Weights of a small transformer language model.
Architecture: learned positions, biases, tied embeddings.
Each number is 500 + 25 x the weight over its row's rms, rounded and kept within 0 to 999. Layers, rows and columns count from 0. Numbers have three digits each. The size before them is the row's rms in percent of the matrix's.

# layer 12 attention query, 256x256, rms 0.0425, rows 221-243, columns 128-255
095:530460515518545501506455476486477519494481501531492510500530534501515491499500499541516505512497510551518515499482494508471479493505499488489498505496534476465485545495554501524488467543520539507500549512521455466513481446443481517532463495532528512486546506503516479473503495505468534513530542470509501522504567530501547465528511501518488558473525488477530490521496492492491524497480
099:490515525483509495517527502523478483485511496490484475560517513461462486526523505449470489525488480524488469478548497522515513493509553486508515483469486508500473514478478495487464534460530483514503479531441488528485487476521523508491537480508499446470526530502481440477494496539516519487490511507483484506551522520500555467491549514494485512498496429492495491493494474528490542542492
101:516510508529546511477493537486504465539514458479482492493510498470466501507482508481494440483527493467495528526504457469508471483484474500501507542463516531533427510505490473503514517492528507532505475520521471502544451532510521471499469500531496529483504502476473521472470517557514520526476538474560526488493508506466497508491469455572446515525477513536477504474495547517492479492460
100:444533494479517525522503482487508499460491497527484472475489466516474504459514482501444506496479488489504506503530469481524496443522485525525509511477497514483485484474509512499471488501501506525466499495511472531540506483477499526486450481463505519530486517504465527487492480494492511505520537489451498505511467483480533508486473492491478512483514524525507527487473509557505478483534
101:484523561484485538535481519520526463575515538541503545531527486486515502509518519501494517520502541515512504531547468475515523512483482476490490512439481549538491479472501519498475538479499440486497528503516448524549491509530498529487494491524519465495460515485489529507497496503478527479487512548492489415546504483520479500517513552487522538472505461498490524508528481488473450478486
085:520470510538494523518502526525469553483521478491522499504500510511503524536468518479502493482492480514501467478472506522483490473507519485489495476540497485506509462535484466482481530482450489525512495436505526497509508509466466512489492520523487480477510502525523531518490523479469481521480460515496498496495512527532417494558517508466524497516519442492493501507489514521509521476436
093:476484525511503534498528510511488514551470554491506553496519461529492537500508498475509473489502533520495487483514539512495505481519517556489512483479474439524508481475481504517442498504461470506482500522498493473445528504462479482514470515542514471468518568513514456518528473534481512508493542469454467521482497475501511463508523447470534540521502485514457507494461441491510513492472
100:490462526519506471478458479514490482553493485547509517508471525474531509468535513552450492519533509518497532521532494489506543497546470507493463501538508499547530457473508515543520450474502504501493497529480510491481476491467468505502468493474501484469487490503543522477472528490488450507469510482495517502525501475552505481521507538495482497528508497474475508478497500535496502549527
100:481499510501458496524495486485459554491506540497506472493452521537504495522514490460512511479495476505505508533475563490499489490491500477494455507538474518544517521517511474511500523469515499481533501527504518460495462510507501509466497487492522432545470470516487530497474482501515504505523455521490542509507522497510457470551488578485469465513465504506509459487568492507555466483509
100:543539500503494482515507488457469482499487534475545514483481501478576549560523472508472524506473445504494482491471511468496479503485500516475433524473497446528527483486529503517532553494532508496549488539468495501533516500503479440525569511433513463490475526545507529490525504513487515505462486506502514478475477492534522501522471493467461501495485527516486573510509471500537460509506
104:513519465498550498504518519498513460506443529491543499539452513508514492514558483529508500536466485536491487508551477511543553515496553482505496543489461469479527514469506557504479429483508486524476528503527521505459492512515508528501506506483495518543508483501513427513530513519490513486456493535515535508476518475523489509456531526469493480482508500499459498493446505519501451517543
099:510490489530512482511550555486487530509542524486489538522455484492522513512462507501489471519543506507519503435484542536497474529486499471511470530508480500503505493485480501477494537468472496573497504476481496505508474478530485491542519505520505471494489498520520517464557480539504539499503491513497524538518496501540496493523541506434510509496507511499511494508529528489527485491534
094:456502456530498518423479521515529523529503465496527493446503512485491521530474501497473519479424473533496497544535487459497530498529463529484514482514502534511500458511467492532467497529502476494490503501533516505506509493490478467482488493490495495477493495475570516478546482437499489470465532463493507479530472512489517479498493478522540494494467459482486507483476490497504508488511
092:474477520521523505483486502520510513484500533517476490503471452518521455476492521449557441491523517529473510494496509481508446480508501469517497465532499550496550518523488430514515516495514508539506500474522503493502521502469511519526522458476482513466508538511528503504483505463487532476502538495487471491504516473503499525511506539510501486498495433461476500499496484530488523569502
096:484527504529448538478452512475494499491524472486501512526519473492460463527458470443512527489500510483475493470519514464533474464538473514517478480501548483474475506510476525534449521547553564460504467544519484506507503498507531539480455490522486491518497560483511482513480524522502498526483516491501524470456529520484516544469481507494495506489496492518496490496484480480499524476527
104:500477534501524493469533500453481484587484485522460529493445513497460477528521486538472513513496483543519492508463461494508514500440497492489517512508479515486543508478529501493566497517524462467502497498495524486484517465516517530507492514478502462489520491516469504531512495479491534466507492513487500527530548454530517468483497485494510478496455480512491505555514481481520502476487
100:514551501462505505492462469515495509500473436495473478485558501468505507522500518438499450552521489493512485499457501496495486485522493481517493521529529490442502504522512475480501504464487514521502501459517469512524504526514520534509492530495502502495498498489514486525486512483504497474534493464473485460519464503520461486482485506527528497471494542515512521516500483495530473457475
103:468464503512487483523503512518445512482471470496504542491507532500539485467506491484496514491491489485489474497512500502539499485524511554522504478438488525478486513514533506522477520492488511496505508525505529477441503488576492504517536495516466516484537513517505467523475551502468486502494462533523500538478459546447529517466484491513480521503492533511510497498532547461502522510522
106:533498521533541503507490487512532518474465526449484503498529491485462528505445522519508518516497498436527481497490492498525461438521469515514528543525552472483496462508479502497529513486487509534494525456515521504512515470525503467498497508556511537510496453521497539446456482485507548491565483478508529483470496525506502495499490508543501535480462528504515504486503514532483509457479
098:501492530509505517513507489473475512476509467453501513459528516471494508460488480502525534451524504478501509536485486524490500531543510503536485534484508488479477560496453489534486522480456523477506505494481503504531516557491519492488477502486497508499497522471474515513504511522499505527521492480519519480482504490509510494532438502537501527501523496504494509528490471526542471488482
106:487468466523552433476518491494526486543465506502477520504452540484527508504530512515473486508533497518496512499520511505515518531495515499524547532476452543501517528465479510487503495497531485475497483496459505482494446484517513463513513525444504510477480490497511538516473491468497482520500534495502509578490517455532492480533522517489490468541522514530501484489484517511536465533495
094:475502501447473498495517470486500506484503533475508525511497512477551488510496515515492526507478492512540533527480539505515543507555515459549549483517479518535501498471507526494482506497493512572454537518509524523486523480487508471529482502532483508465497466486463492483502524452517501482515499490502504448439516510482463501475517476477468491502494478521457525521500471507484490480489
094:486519504471471500453518471487450486501462502497541482499504470507512497538476493479504504475472492457511516502492471487487468474466496519479510484499484550469492502557541479492520498532533457522448504501537516485482511486496519496527488493451511452497490476506473509497493507500489502477508525503483496554495512495491495482466501477531514497545473485443518492495509456486515463509493
# layer 12 attention key, 256x256, rms 0.0431, rows 221-242, columns 128-255
094:484511500465576463497490532512515484523509532471512548487469475484530515477452500509526480477528512485471521493471504503554474502561515494508518548516520478528495528515502514494530479553519537499521546506515477486493493487448477484505495488494575539487519533540493471507459497508490484491489521491517495506535543512467510477503517529520502481493519483494507481487459528498507484470470
100:488514515523493535510508535554413478498465552546499484515522481522486506455491544497502533486506514493500482505470504519494538476506490477492480464494478497499473496481477513512506511535459472461512511519491529467466496528550518515457479504487494514559509559497539467506462478521506519473540506502515489530518495503470494481480529502492478516489516527496448438501506495538481467534493
097:486495546535549528448502488461502476521495517480480486438491476513518516518480509477529475499507460492472502507505484515504529518472513478512495517476514523578487468474497510495509466486467505502506526494464527526500477510532465450487568448511513482545478501475520556471502546510493520523497465504499522508472544523461495495506466507500523476534511531507497520503471496464504480541482
095:486514521502498484489556518493483483515538529479505518478488469484495469504505508497503520524517519498523466494552502517493459515496528463472509481522510511526541511531480476485510506528478525505489461474502480514540531535506482486481491498517495506523493493489465517503481480513486483502498511485523521462524541491529529489488485492532509493542497502527520497499472463504510454520465
093:508455504503482467474522510550501501532530482489521521504455506474492474498471482499499541494526477540541549513555509487465524524484493489516495481473500525475444504484504504510517508494530461437478520479471507520527520487479495498472462480520520511505494488487507508525511512500516505531483480509473520478444505532477516508532490500487525519499520493556522506509532485424528501517505
089:503529530518470492466501521490481527511505458486552513514525468516559541527493487512531466493520500512528522491460487508506505542516510478497492402504502527505530501490574456492475519480544533543472526510458502508523476508493482464478524543506473454474518534503477467467502497470533497514464474535457491496484532462442528456464489510504495519539512505483471497476507508530497531493473
090:502509510492505528505529496523513475512526542473473463493444482461489501516509521461514512457522499506473497502529507504523525492503496544469488515529518476516551499517516508515505537510513479453477447506508505468515472499460501453503502490506504481495545530517524484479544522548480484507550497486500504484492503517483514450516531486497476497494511509499471489510548511490523533413485
091:490490497531535493517512516516487536515541502561476493513523515470503509502488480511518491483519482490505528508467537486514481492509497543482459494522519504488505481460484501540500512498466508580527529502454465464504486477485425484465439487523482486502487494509499498554522519489502488520497479498539536484482453486497505433477486508500520458482494482518500498515519487510502476514545
091:488502460487505527478504507495500486517518494522501506497518548452507524495555454477519525494476477481518539530523509493440504495524519471463499483496513515448503497519458506553552495552511501515502527476467430484498536510514498492493501481503478490482527498490504528501493559504517532524484446499478493515520518496498478518483490538481462487505466506508549515507501465493526466483524
089:506525487486504482521465493495484510523524517527475500511548500487481546501541508448509482491482548469503523508538511466449460521514493488515454508482498457516508501507505486531508465480503495464475480503522505518478514482505501498548500476508496514494517486531482475505488505502468487510494529468470528499483491490532579538487463502520519497531486510542479543443505485543529468521475
106:498494478479509503484502475532529516535530522504537481513506528536528492496512468523514461476444510545483504521562493479475517461437533481488510502482474528504516522493477497522501520514517524487485501492490476440479497506502483526546485515509501523512505483516498508514510494478520515470471503510528564475481499467460490455497488504516498508493492507493471537526497530502517522524512
101:527502502524500462488540480529469497530457538526486506500494485472457490481488559459497486516508499508520507474500500530476491504512530495509494502488488529509513450474465483531508514448499488467518509488496506469527516519487493525486399512483485543503514515522501514556539518442521513489454490456492528447459515495516512524510488495472519522455472522486538489524474481481497482453475
089:485501522495560478503485508500506514488457475484498514508486482500507533507482474519475481502530487512534518475458497461455516466541474507469489545530512504445494473456475456505479490492495498537485503524500504491501501469487505526474499524535509540525505486529502509522520476536497472484537471502528544516530509528459532495460489488528500501497475454518482485473462547499490461511501
087:484510489492507494491542456523489476508494488507455483512517463475473509520480464510519487508527470493516518485490444451503538506495469516449509533511519546517502513508473455481486491472538497514522460455486469516508540471497443489501524485454518497514490507519484498518479493474519537462471519504506506510491495472460515490481504499499513530491486486500452488508520479517495513480517
094:477495507506446526491510493511476497508511448469495493527507480477489453505496497539463529506478521522517524508475499473509483500549446501463496493484504502486523527505488506502511500539476498474509480503480504530539492507512481504488516486480497478539484488534495461498460504495484515490495455529512447486525547465486514516506517500483538529538503535501491537518537520504487491512543
095:501504534493522559525496502478515500509516508535500510479517509527495474471523493473500481471534484467518491456515455475424528494472470480527513482511501496523500520499470545488499534467489460483500474513472536485508514481526567499496494517485509487475480510497461511523496527465482492477533486493486521468531467478502526494476509482515487564550448429475458501525525543477512496528495
090:482535460525451504485515583539467486463486523498520532454447497516479517540557527520472500485503507482542504487506513533513501483511516483516488541499560515467462503497520485472506446505512509538514506489564507532496481526551522468469512525499540551506510519504542506475486470533518492492487514482477522503537479496522465542463469485485467517494503503511490535502523494501523534515501
098:505520532442532512514517488465505454535510512478494522540515504497530486521507480505478502539498528510530499475466468543504473460521514515499506465521501524493493481517483494470488471487473472505517499523442487457489484527485476499512493566494489503501502506500479510503501456486509515528516507481485540475451510525506486459506519497514502461473491513509491503565497497449526510507478
102:516494475529522456504525469457510481472491521484489485462459491486505510512490505538512485531497464483488500541502490538508504504538458501538524507483533487509521488537500540457478473555492532508549509499468494521503481480505544467489505501496530484508484479508493517498465455499524534492471465477489458537477528522517524503506538456471496487506482519498465516517464518513504543505503
093:449541466549509489497465488471529495508465462494483529466495496468518450520495524487473462511551487487535490506517458513496503516517530473537501490469517467499501519481488479488468469524480509490491500494520525499474486499518516475473510488511496514524513482469507539541512515506516535504483449482522545489582489523502497501491515488517492506484495512513492504504466495510511514467457
096:480490489514550493504489503471523561496490505505496521527482519517482512480536544501491462515524484520490516502475529468478483496474481498493486494513489480505492508465516465528488546487490492461545467470503510447455479469543506508518420510562515481486525505448520510531557527484479490520537509480466494516477508501493543497532492467444516479509437459510531482515482454513521486506495
099:531521497502491492512459526509480465529495455511507501479458535481494489486525496508476481476461524458506487567451463498504546536537509479462508476483500484537496485475522506485541509483508483491508489518488504510509466499499434512519496487528499563459520476516480492528529477482528512524555492494537511514487495442495468488503546488491513490543527475493473452539520493507496455464479
# layer 12 attention value, 256x256, rms 0.0435, rows 192-223, columns 128-255
089:491488496540496529482494452515543502523442459477484489471502518515522515551474472520488463509507537517467462504512541508518499525503509484490522508490524519444471493554455495493519523501530475482499551503496483498521513501496565475470506496485538439487536467531489515526487489481460534497455503486497506528493499462474480511509457498482512486468479503502484478513533493509509466449534
091:488546473464531480479488472476508489472459480492508497503479487501533479537485492504512540538475453471515546483484541511501530501495476437466528475492563501479491492527510484516512503494551516504456501557494514490530493507505517478473457464532478484511489511479499481505484511464513524488512535486507499529504534489430489505511518504508497462495506485515530510524500519514485526521486
092:516508501501488503441500496417517492468533450514499485477483448494462485513555479514500488519485485525497485469489483462473541505515477490515516452523483512475481499494507519510473486480501495484501479536557517455512472520523523514489490523514480511479513500439482530527517471514515514516506507470503534474508532502546469481494457491546527488495508500518485520518490523500494489500469
085:477529435504496478481540524484478450511458488498511436503476516471518492493515544514480495497505531522482543466512489527518577435467484548493556489507498510548522523487566520553454538510482534522513506461498523538536499511502498523504483521506435471487476502518496540519496501497471519515539516446479485498505478518469476507505499522486491499511520492447485476534523504549511468506482
090:464505513492464506486488546510493455542475536500485507499494518484514502495480546501493497477523506473425512496505510488550469522482527456497467515517497504508521526463513474530524507464465517469495561485487545479524492501545551506438524467495483501504539486497510479495498476506526511504497459485510475495472481499490508473495520482499504503446496476539458504434453503462481512518538
093:503508526487468489506510473497461467482493482514544515510516508514507527465475490482521460446511478507495502515533526482499496519516557469537454512492508522495460522544503518530521472473481485499515492497503508510540465512530495541523539472493537484515478514477525491495504483503420489499538483488446472480468476503512498466557493504479487489526516495493532565538501472511478493512523
093:499490500473505494472493512499511507502497514510515481487540549498512457545498491521467520515514483545511528574481455482488521508486521469432519532495472510515507497517464525521488473516503490514531498558487488478496470473516509513496533460473522461484489479515516481505495515471527503515514525500488509476499509462487476504531458487450495517533479469523517518525541498470495543499492
097:548494508506497506515468536524488477509494493506493541483490513516472489536542507516561486503454476477541515515493489488498468517490469471509547500456508518502465518522510458521481502486471488534441503502516496496503527519481506475497467481521496503508529520547499505483476500511511545487507479538492480501518490485496475489462478498509442535520501531529504514469495522470529529506502
096:483513507539542440521517474506527503493537470461532486507458514506486491467511427565535508454498519523546487526463509535481529480494498500475488481496474507488448477476530513511514494513481475480500492524479508516508455515458494520467489505433483504493513541502498510502467545509524497509482471496458478489472526510545502496487472486514499491534490521532511473485501477461449532469500
098:490539490522491499500505483510506505545469488514491515506503504506525512486475484477506497533557518492505488533525551501525476484525551514474501490500530457485476456517491490472510497489516503508496497450525470498512473460490488465476448514496522508500492535531485529515509458530498528483474476508504510501485460480534478533425507500531505530509507454488483519447519537512481504505493
087:491505499529494538527526453522480479510495502511482515475471525490513536509498455493491539498511481501476462527512479528428453480472539519504518532478520504512511509504481535482532492507535508493436450542562500504499474460467526501523536502473499523483500498505464510488515470531469517503468503497516467439477491515511472513504501469487492505558529509555502522483526549507506506496548
092:536479515517524493481502524518482469504482511439486508527491488534497521534505470510536452500570485507493527467534514506520538495523552532492484464478449458485484486514490519530510543512459501466516469502524510478474505504497527492539502514531475528502464509472489560504488480536497466504488484498481568543513490452509516536497553485501501504522461529516504527478538476495458503519522
096:520505513490516478491509509474435520495501543505517526474466522460465460505461465508467516512503458457523455449520530518512481506501495490521495543536521535487474511451480487544492525534496487480493503474510483496518503496458517514536487517478487494509488519497509501496489500498483487539538514501493558519513499512480488520491444477538482531498480500522475481474526485503497487526516
094:510513487483480543476516454493525461505493529475531495499464450510483528493491516496490460490506472475474505496497498472527502505485498509513504524532489536554514508476516537513510485517549505533514453517513492463518554479505479451514508484494551501500509487529466484535491489491518475526536513505482507516508464524510538551472523522548503483518538446534495470517519502451546488482505
092:560453481517495495529476507506493550509448512513507487473491517515475498419474492528471498561467541523478473503497515534519484518511496508474470506480478485506531500537465489494492536500518474512506514454487500550504469483495491500544519517487460499522483478495526481473450518493556500486489507517476461484540491534487460449472518528500494487529490449498499508532512535529452530517545
093:478503486522525491498501458499474499528479512521550557503525536488469475480451529477527469573463478512504510465535473479489489509487475453488532490500496507506502509478540511499525462491468498469476514529542503491508533468453504548483479531483481499506453479515466534514553499521470487497495519514495495501491511454488473490449535504494527512523535506530512472501526467469489509486502
093:462541528494502485492442500482429492507487499505447498496544467507480520516507524519514528504503494495441484543508498496490499478543510519514526503472510475463494499490480526497458444524505457471544479519514524507505496496530484488450519532508513520512535482534529522516508483446501507537482529505507541553498502518463470463447445528478505520502500489499475541521500487484462483520482
088:506487456523510479541537498497528495512459495493464518485507473540484467452537483509461502526507518513492482489514486519473480517500499468465495484495526497480505495524514522496477450519476504515488499454447494504488521469459517486500510495475457470515503517540532509525512490469477503490519464464510452527494523476494482518516498512488448497520485542514513498500440513480461519486537
093:493513488521534532492490490429458498521467516471527469505500480478513444478529513517505499550508470494508479468524498515540505552461540465519523499536493505514495466497520494495476504494508504462469521502515505548476524506535477487475472495481502486498515534541452528503500508471538521552498514478505473513474477486507515504505515540543469502531519462553483563468492512520507484493465
095:539494480476497540519501524476523473487497511465512495490499511464493499483499461486540486495500466484492535513468516488529528511462499519469458444512539499476573490489461514525528484490479477485505521488497492485497485498487518555483533510491502478487506492453502528478533488518482482518493474446534536511475493523497532516495520473481473561509490507493504525516520492520497535461453
089:503530512496536509514486492496523518471541481485482467520489530507519498520489488540445487486471521502509530485543546535508528549534554525496535474487504536486472491487523478500505498531510511509523489511483542492487467519461503488523541483491529543486479505456477497530517494482450481457535513538493489469522511496505478481505520542462521457509487537508529477502458553469545506518522
095:497511527492527471473475494555523528519482503489552480473465500447476474508536515542506482449503450520483499569495484518520531522469511475529468521522512493463506478482450471482510470529542502515489493487478491475525484539490513481506453502458511515454501529514518458468543493504486514499501482478505486515490473543539470525487450482513526493516504469497508489516487421525507496461498
093:480467489554537482471529508518553553485519544472503499501474520475511521512456573550510534492480510514509505533534512515459509526498462464512525486477513521513517477528525504509546459525492510522490512537468519492519524523521487499513483502447494492521501513502469464517438493513471531538541514463485507496471468470511510469491486488524546490486507487527503527530506486502521490503503
091:484492536539499509488483488512504503541484515460497504526505507515533488513535513519526518479517532475486498572481456525457485513454499542491501511485484501526490548547501539523478519469516476470537472545485527547537498503493550523483532490476521503525514507481472484486503482515522464438479503481488417539472556541457487498534467513492515510534463491481499482478513476487515489498505
093:528503531499483472551491514538473503529558534507494530480458480515506479487511512469509466456489483501485451517484498515438495523457487521513527577547456498484499512498508462514516459510522497478462504530490522498493536498492505480502550499481504518518477447478507481498494512478485483500482495464503508484498513491535543492438546476463489479515507497460494516498489480455499518498519
090:524499512523481518470499489503490524571480471431526482510500477515491505516501485496482501499483475538498502517518489491481506458475438510508501491467471460520483520527540502513541450561505449493546524505522509523496500504485494475465480485512488533484484505518473531460482484473498472533537484527540519459501497483496544536464485501506473518498482517493502486489523523491536512511491
089:534517501521511487502501530475422523512439544519505470520515529475503487517529541520501483523423494487487500508516460488487491478523502521531471480454507495459488453498524489488534492534466477499530513513493500520524494478486513524523506451485517469481522537480556454515489539526476524516485482496481490490444549471511520503534483548477481491475481498513514480481515502479494515459501
096:534555488509483510485495475522476527521533510489518520478492481525520518541497543483491477462506510518487440535502501526513474550535484510476490520499479446507474477465500491519501469527453518522533472502513488513472476481488523517513489527473518539505523485503536458514482472484475510501529514512497505498497479463448485502505511489501462465534479510494492484548459522476462501515483
094:502468535498517527501509496533513545470452525496478534472542437515538465473506500465469516505472525523515461527500492446453441528486485510491488497487458451504485525478486519468507500452483522553526530503459486485514501568522482530513539515496523512507488537509472497510524469519520498466493509492470471501481484477507490509487489502534513495480567542507488476494503535474500480536488
086:475532509514492439492510519479486510457517512525503445494474484458499538493465501526495517449475455479479483434507531508507503501501458487434487505503488515470521531470482523495526478458499478495502516484516577511492522468533521520513496489454492529504489479450473500484537506544507482489440521526490541480499554522500473521502517486508469521487470549456501494474556475536477496462505
091:502500468513503537506507498513559514541489497496499543548500473505540533490511513492522497455523501505479512540516476499469518515477534498485528519539487466496491491507510471468469547508526506497424510484476555465508437525490495502528514510505503513531492540489469447483463502455469488497516494509469537505521541542529487474508494555488511555492538564536502505482458547536483523517498
092:429519544479525466552522510503453488527539508499500497496476518542542474436453493545498534488499532518474466507517485530508491484465501498511515533520501498441487501506524491535536502518496484491494514500466496505529467508468481461463486494508499513500542477488527505528499471521488484502514492470507483483487508512525508486505525500473527521474512470468531486549502536498501477529486
# layer 12 attention output (transposed), 256x256, rms 0.0911, rows 192-223, columns 128-255
090:479493558518478479520523532462526512513503474495494545499494467486492469471515484502525526514509468549506520490490479491513458462496505544476472533518514529505491501503546493495533512486518515483492490480488511503553523484518467504516464511486487520507487473447521526484495465470545539495500503502499496447470458522486493480469536530515511488545507510514527506499439499479491493497524
092:484493525489526499456497540529518514528466484520529537511517455510497498469526503449477499488548532510497489513493458493519484501481511514500526522514524514488521512506512493473489484497524511548510509534500461478498517521498464511541510508457515506478482497508543535492475472493495471533447506524483469483502510489522525542511531522478466525532520486552507485496526504504500481536488
090:497508474487509486505527474535474519521468500485482473526493510438544522501500511499490514494537522466461537496510469537454496491493527538433509523503536474520517511483529481534522510533505486474480494506491513542510553521492471512497517462477498477522485519519474486573439544450481525505490511549484467517521516499503526493524482526508534483511468454499469530480493520484501493496490
088:524500498468552539505493488519503540489534499513469503499515471512497514536529528530509499470520509493559437509473521509489476515498544499501488499519524516511514492470501466465561490464497472505519500510548474479429512477470544487503515486545497479524553495504498465485487482471487440469519455518502507462517495469489520525463502462474478523491498527520496522516517535481452516529487
091:483508498490552496498522496513518503464485518504541478452497445534486501482519511522506477526506469502505452513510503488512540483483491498524570468483481523502462507495533556519539507496512525489484499517467500530478501440452504528506514500515522497533480524490500502477528506499465512493518548486512493488524547503508521522487466478491471505468518471471529512542499461552503497481515
088:519494544510521470463537504526526484504469465519531506495489497503517469508504521487463542553497453513512486551504537495469519479472522522470504452519466467495544506511493477485477532468549478458461505511500514445509493496510492497475456511483494518492503514471458506488523472490498503477451516519537536489488506453450508538462511492480526463502475496510460449513511506488506506454483
091:491502508501466492511487483486525503544511484485491512499456486491481534455520495512479536510478477472490514439528532494490467552486478498539492429489525518477456467479577495523499530474490514505499510476507495495515457521484489458518494434476507490553534491511511495490503521547475530481506501531500485500479510504490537525528507533516545488509507531491484499496463505504536504501465
096:458475488473494492455504521530556529496482570509526531510518492476470495453509473525498508470483498459498533493506555494532530502525489514493476491511487549459478538489453491514492468516511529509442496453479496519497493493489522514449469481466478514504482498496504511533492507500516468482488505487514484523496490492505490540550474526460493485464516515514537501525516504522469480493504
092:508518480468522501449486532432525456537527536520532521542495481479459487490459537482497514523504454494478434463488454461502478507509534504517476496483561487487547506531521503485470490490491494499464489490518573438537540516451496524523487544491557502512563498485527468494504487470501492479509515524472485499515492525456456514501510495496519498488497514451516489525458483479485504519525
098:524445497507509528462490519454495472524477492518505530537508530494493458478518471489513504521481478527548472517500475468497484513470469544510481507483526522516494518482450541557505498455520476521540476488471505512496472473522489483489485522491476524473506486484492493523474455480505475565519517483488506521475543516478564464526530513495471441528485484510500458530508512500535453523452
088:479537492476463448509511514507535471534465494458494495532518522523507467552508508459504485489491515499537531458516520494496493518511486482517453519518496511469495500498474481541498512533487478516523487515449549504457496494506527510481492502485539459544457503470496539465507509490464490524462507498522521521480490528505530503480481525510532513522511455484541478488491487511515509536497
088:485511491561480489514517564470487444464521489523491476468459504475490472454513478524486484483481509484507491542480467502544509512474496501505515536511522549529524486459498478469513515479515517502481471497478513505522499526504528514516470494479496536491514533546502491556506479487518528502519495507539487492507497473460483498522471460522461513461493490493490488534470528513532522500472
094:490477466504483504528497472503520526462506454502498541495514496514507504492477519458531443492538523490477511540500515490466423541513517473469512504460495498529506460532525470503485501511516486507507526509484523500514533462477493516459492495511493515496484506506463486537539454495509517434481443464522476469505489508497476514491490495517472514480561528462512508570507492495512492533486
087:522462492513483475490481550523496498522489521476440517516523517470541481454523530500484532481522525517500471496491496516460497500477510482477501446499486490451476506488498470562456500478485531498462531485499515526503451450514489512499488493546451526496492520455528483464514512473517508511475504513540503488532510460506490481521481478494530540471521476509500530522522511523506493482457
086:439468499520492451544498476486476493509547515512516480503496484474501513510497479486506507476488504490468513481494488479469467454460514544496533542489492490527447501501486466518447498530483489517512488559505512468479545490523477506470516543518516486480486488495530536531499499491491501505515496467508495546483489470515531514503502488554489526492505497475519493474503479500480537541479
089:498494500491516471487488517528468479493503441491500551501479501475495496507505455484538510453522488503532523487486445517477460535510522512475513466469495544472454508530469464494499533446510458490477485505464521548520488558500490467494507523495497497505507514459497516505469490508489495495508490537513501473537463516528544506549476450543500510500511507518402506492498494457501486518500
088:496490448502504528535545500500502487538502477493498509478466542524497506503499451461510469482483462508522482454498511490521534489527534496468494480510488491536522501527503526506514519484499508496477517488496507485467532466481512519510510507463469516509510509479477524501516527539520500484524472496487509497446471432462471495493504508468476501505504493448522499498490493521508467477556
092:497489496490500527475490544458533497472554522481502493499495491570460505538479525492526475484482510474487519473515533484522482480547489489494545472511445525477508488460499487525507542518508450509517467517503551496491513522515526491499522523530519494483486462502492458448508501534474527519513510530491490458521466520493521510503481488484529479563501480521522514509532471529463502518466
089:532489485494482497489488467496525499479447488509467532506543523439443531509493468513515519510506533518524551535505509469508514476475482520475489457493516458476467547527509502485492534509519496473507495492515499462520487491481460531501543508542529507470483507510500506495454462489504521505497532520509527534527531495455501505520455435423497516480496504472468492510525532522484505508502
095:498465499478571484481516502490493492546504470513520455478513465539471515507489502505500506507507499503518475459496503511488521440461493507514468551459532496509498520527505495435484553486522570501454474511530499512516528485535514483493519508550488487512515453522525505473477475504529465458521502514535525521479508462507504493512492491505489535520482508529536544486511518475523494568532
089:485480482462498496476525507435532510510481489503506474507529520503469542506512497478522520508536463502480521519497503491512498518540465474540473519508481483533512460532507527535488468473448462463519501509503513510473491485512556482516530542524519514501487497530529489502547493457552521487480500477504478444484511503480501494489490513449462525514484459542462504465558472489481525487464
090:514517498464510437488516495489502497504493499506484503545456458540494496490462494488478524521486496480502470491473547502514505506488527463485508543452496546511473539505543488458514492457494463526487469477490473489536511455506525514494478514536495494501493461535503470526511513496516450458487505507508525500527519496537491516550520524466493527520497507468457505514513525487500516499480
093:518508494491482494478541518484505501495482479514457477498485514488449466460481503505495503486481476528487507515493525484507506533513507515454506513483468507501484496476522500474535492479455472509486493542509499493520491500483499502483526483540545496522500455501527529460545536457454517488501481537523470463492529524522500536532492487509489536507475470519485488497474465507476502493531
094:468496475483484512513534528486505471486487517521494520453483502519512502489496499485454491499517489505518502516499526485543539506497526472491504544525520521446480534463472484495521466499481507529490530505504489481441448436490508480519521474517472488482513492543494513490541523473492542545532508482532493527491465478512557460476505486518535497513508495521510526495529458482512530528531
091:501519478490489488479483509534509447517553454453508475448507523509506493526506475512443504491482464510493520502518493512524494495530519501447463472476531495494512510541474488493468517452501479522542515476514512492509468469484517576484469522497511497522511519543516474535567508508498493497486495532509458506480422476469456469507467489501493501459514508506475475502519474479539544535534
094:484509521474507498538476491490500478523492493549502554535519532448537500484522487511500458525496478516495474527512509503472539517476472471483482484495493508488488484469506497550506489452492543537499484535501479478514554477516493524512492495528507462519493490532488507515467499486468529516469484509483526510536487511514505509509489490459467483513538476541508503523516469488466514464478
091:495493498495464480479554490482517496512513521471532586528471457462537484503461480500495470474471475454523549515501511443549474487493494481484503462528503521520510489469491494497458510497486506524487477517513498526474499540517479499515539536485492480509524510513527512501494475514524482485531506470507512535511496520527564483516510471467501498505474544524503484569517477484514515496496
091:477526517530481511514533525479510515458549495500477507535518514523512501525494517472488526492497475487528524482492501510472526482539476522519519497510514553507527449524517484528519538461518485497528523495473527503523498486506519546472456511484507516536475471498488492551489546523493552536511494470540492517488502502490468491480472506441509560499500489470507491524512456550500479498495
094:521534516545481503475465491497505455472530522506527532515459466501498486491481482498502476485510484490486502498461490541517515462476495517501500525495533532514469505523459517537567525496511445494506523478519484459464492481503518471512470533536460490526517489462516499491474570524548498464482492506528506518531484490518508497489482510495527511507514475494524564532504455493503513522530
087:514492507504507529536514482491531492515528475460488485522513525486525453514504482520493517534537502496465543517516479510512538539529539531551460466485492465516485483541473505470505510518495494481492471510519429505480456515465522534557502533503519488546538495462488513515536445510518513522512480501533488492502502464533503474436473479524511486496502487474478485544478551501549494493532
083:507512514508475447494486437512466463517511526486466482506507493476466498475462481524536532511512503488540488516475563517487505470508485510554510479490477544506510470519457504541564465536497520485487498491544500470501543500531462499494482463483508481480526487510523505476533504493540484503507521539529468484523492477487492502464526495500502482492487450486530520525501484530524493464491
091:510492462534487531521500519474530463535471524507520468489519502469503527545532495523508455481535448511491520495481515552481471500509550543486463483439468559550473537513474495464436478506489447491449503500528479487453515423511514461512493493521509516491499525484470465506547473515482519524489489533476488529512553505501510476480536505515522474511504470483477512507466470526502532475528